Weights of a small transformer language model.
Size: 9 layers, width 96, 3 heads of 32, MLP 384 tanh GELU, vocabulary 2048.
Each number is 128 + 24 x the weight over its row's rms, rounded and kept within 0 to 255. Layers, rows and columns count from 0. Numbers have three digits each. The size before them is the row's rms in percent of the matrix's.

# layer 4 attention output, 96x96, rms 0.171, rows 0-28, columns 0-95
105:142123148109119132119123165110114112132137147101113133062167107102122108137140179125141166121153131143122148103103146151153140107165133128126143169129167153106139104106107110143103114129139125159129127080148107111076126126145106090142124099151128136190101175136167092141105166098147117103
106:145130130107171138132123158129105165123124104146146139163121149092147116131150137123127128125121186182101128158115149122132155089102087167168138111163120125149136145174146150121101124126148122124096123127117164103130067172120125124134130119131164122142081121145120129114128152182143188153
115:141159112114159129130093123128192095130116136101166092069122182130141119142131116100094091131125130146142174139133108122106105134154099125146098116130136103100098117114141155136101091150122096160134092129141131150126127180146095109155130129105126123132146126178084139155113129127109131180
123:113107129111129118131155148148154108142132083123105121141112129124103110095145091161122124159120114131126130144154159103129105133107138117107141144165089150137056155108151150112153116095095099134160182165161127120156156189111149118169154131109146132135121128146067181128124121121130119131
091:146160119102142167138165119117148152108112132122160142074089112132137136142141177151160124117105093109095155099126178080164124126163159131139144114135125141086109096116126149101091135120133160153123130110179149127087135162130112124094120099112133134103096141105157098134140139092132102101
084:126109099149108125138095121201133146139127134137116071128145081164146099151111132133134146147131121108095126116173146100108079141117114115139165131120131106131165105140164088134090126105133133147113144140127166149152147155110157139132167107136117130125137115158140165085100177127176104115
110:147135131108108084069112129112134094117146114074153145158123133159112142110175130141111146134110133122156115105159137146121126167122105102132101150196123147139142156095113100116152131136119156098139128107124080118139194127126095122143116172092162141114078140128105133138118120146112116155
087:115158143102126169112092152098143133147138144116125158132141162125091141122144128120139066125167132121168130151137138150130152098127143138125134084126137107189158109156098164166099105112141135163122113113115181168155100112100117156130125155133135112120124104127114117147122100090065129157
096:122076113108155133117148141178155134120180151106175128111126137140124128151107074107146099138112117088104135117186119151147130119128110093096108126155130104115106101141129118068101170146116124153144156121113180117156161138195123116152141136118139137123132097131112137128149094132132124133
097:145165144125127124163175128130085128125158134145107091094162141103126142148176121091150103098103109158094171134132129115148105091132106153156131144087109137113092171121133134124115120096137102162130091125142131153122123129152127099113167112165129134087126162129113140065093155128114106147
103:138136095116134122073169112109169133145144107068121153136121152134118090105148188153129140148101140168146148113097147110114094102139113123120115138146142108135091166133069153159138093164147150099129147170148103133083142134105127138145104142111142145109115122142115132148164164124115137150
104:093192140110118113089109108126119087153142128165099095139088108140132160165102145122138161128135133083149135115116145113143072114153109141146103136135101149130133112149142099155128147128138084133109144185095125145154143150098120116129134105126098124136090129178118152181099128123098121145
107:171101135135091095075082148118128165110139134096125108104118150143120130132128107110142141127120120139118095099179141151083133135141104133085135116167140131073145094132126160135148133100136134126134127135171125069184142143137129120102134148133145154136090181141154127149106117172125106135
089:157125087125114150125104074137149182090147132157129141142163118130100136116125139139110166131161136147092167166135166091137134095141118088139112133150150141115156155098165148167124120140141109172129106174115163129126145123134148152132154154145136165180105134137137136125167138098159115111
126:144178102091118092151137126108135153141068113123172151146159114138133126162126135138148153129180152157138189078124116152147138123134102157119133145149111140114139102105144131162110157103114168113098116151153131122136126153153111087122113130100116139132119135100123137069092148077131108132
110:129124143102121148090121101125134109092174081134124137117089143147125135133155106130103083135129162069079141134156142166124101100146120104121136144159156151122115137105184145134150130158141080143109139146098117129136118165132107129157161165144121155087135148125112137159171133166117150148
111:119130116095087107093113142163094112090143167160121105110118082115151130167121144105117166093144146139147138133163168138130121145137152120138114083106138102084124132127130129132149185106114119133153110126149121117140113141135159125121122091148124123133148142116081084125091170176164092093
100:129151164135159153142151145081128136103098136126113114109158130139138111109090101074133108152110109121134171138137096142145129096127179181108164078119103144136122110122088125113143167107091140159134114099132154139113140151105113092146106110145089143122159100092151092148105137125140129093
102:131123134146172122146057110178149135175110148163139136131139100097146113082110167137111108127126127125149138172117158146120128121103118118134115130129144120094110144170134137142088115138128116105143177167116128129172113112121150165134103130095135089139122162136132106150108158163184165139
097:177148104108129114146128126093162135114116134164113176119153077129089114089171095129134123133164112104149154141109169145165145141110136101151144144100101121117138153081121155169107133156134141158124137112126138153129141109106111100085130120124140121149080154142074120123142144098160124095
103:141088138162110147154144125119115149085139091171111115150170128082147119198121099163135149129125151121149110127120179107165142108146124122136142105126132142097150139116085118107131128146140144134118112085095111117114132119110130166109119080159133149105144092111139155140114144140197102115
089:091105124137144128108125144127104135125088098138123195113165155125141128128136109134182126166118121133116156152175166111147135156115128104115156143095116104138162109109092089140121113146120131129124123130140122161122136104118166110046126107145127103125118080145127083098158118115132082141
107:166104167094101105148151149150137147179115135148137158122121108126180095109168147136156157128156128143170135117110160114095102119108115181181113169120135187105156126161114130134147143112103130080140157139150129143117124144150163126119099123123123143143131115094121106120139170151120109130
105:113136110163122110138082085123098128136130181137094192144132150118119148116121127147110138138157146087124146098111129109143169136103084109100129106115162127157138120150163117145151126097111124078119112130096126126123153118120145119169130134175082172107113143107161126151139126103171171123
093:098133086126079108142097114127123126114057078153125165135143129130139146099106097136129103154095137154125113123148136163132092123123093124141147137102141126132126133094124130137148157099153143147097120139109134094160178120085142128140181171156121156108135103147065129120134109112123119158
099:110113187099118095110167094138148105122127127140137115122107126121153141177154101125126126155125128129105088112148117093126092157116113156181135129117154144128153149119097150147139140169096111157138085114160075117128145139081157124158115086126111146092151134132116116131166175116161118118
103:134125110123157109095158135131127123113107120197085130146132092135166143133139130174137126105143098102104103142117144104123145137144141092107141105128136139129133180141100112094112133114090147134129182102083144086112165130165133118128151112092141128143081132098144127087136129165113181109
117:132154100128109096107160115108149149146063113149129116116148122145107148113143151126125095075096117112126160108102131111126124158127122170128135171093111133162084118124135109144142146144149131136117113168130100111139132157133118090150121129194105089080144138098142128130164160091137117082
092:132118068074147160149119121119109138118111161084116086134087149090147128114175141103125147101099126170098131130134106118107085139097120142154115138166145156147146143160157121116129124115183150115109126110134129081088126130145118108148169130136123127133114108140104134125140152148135181171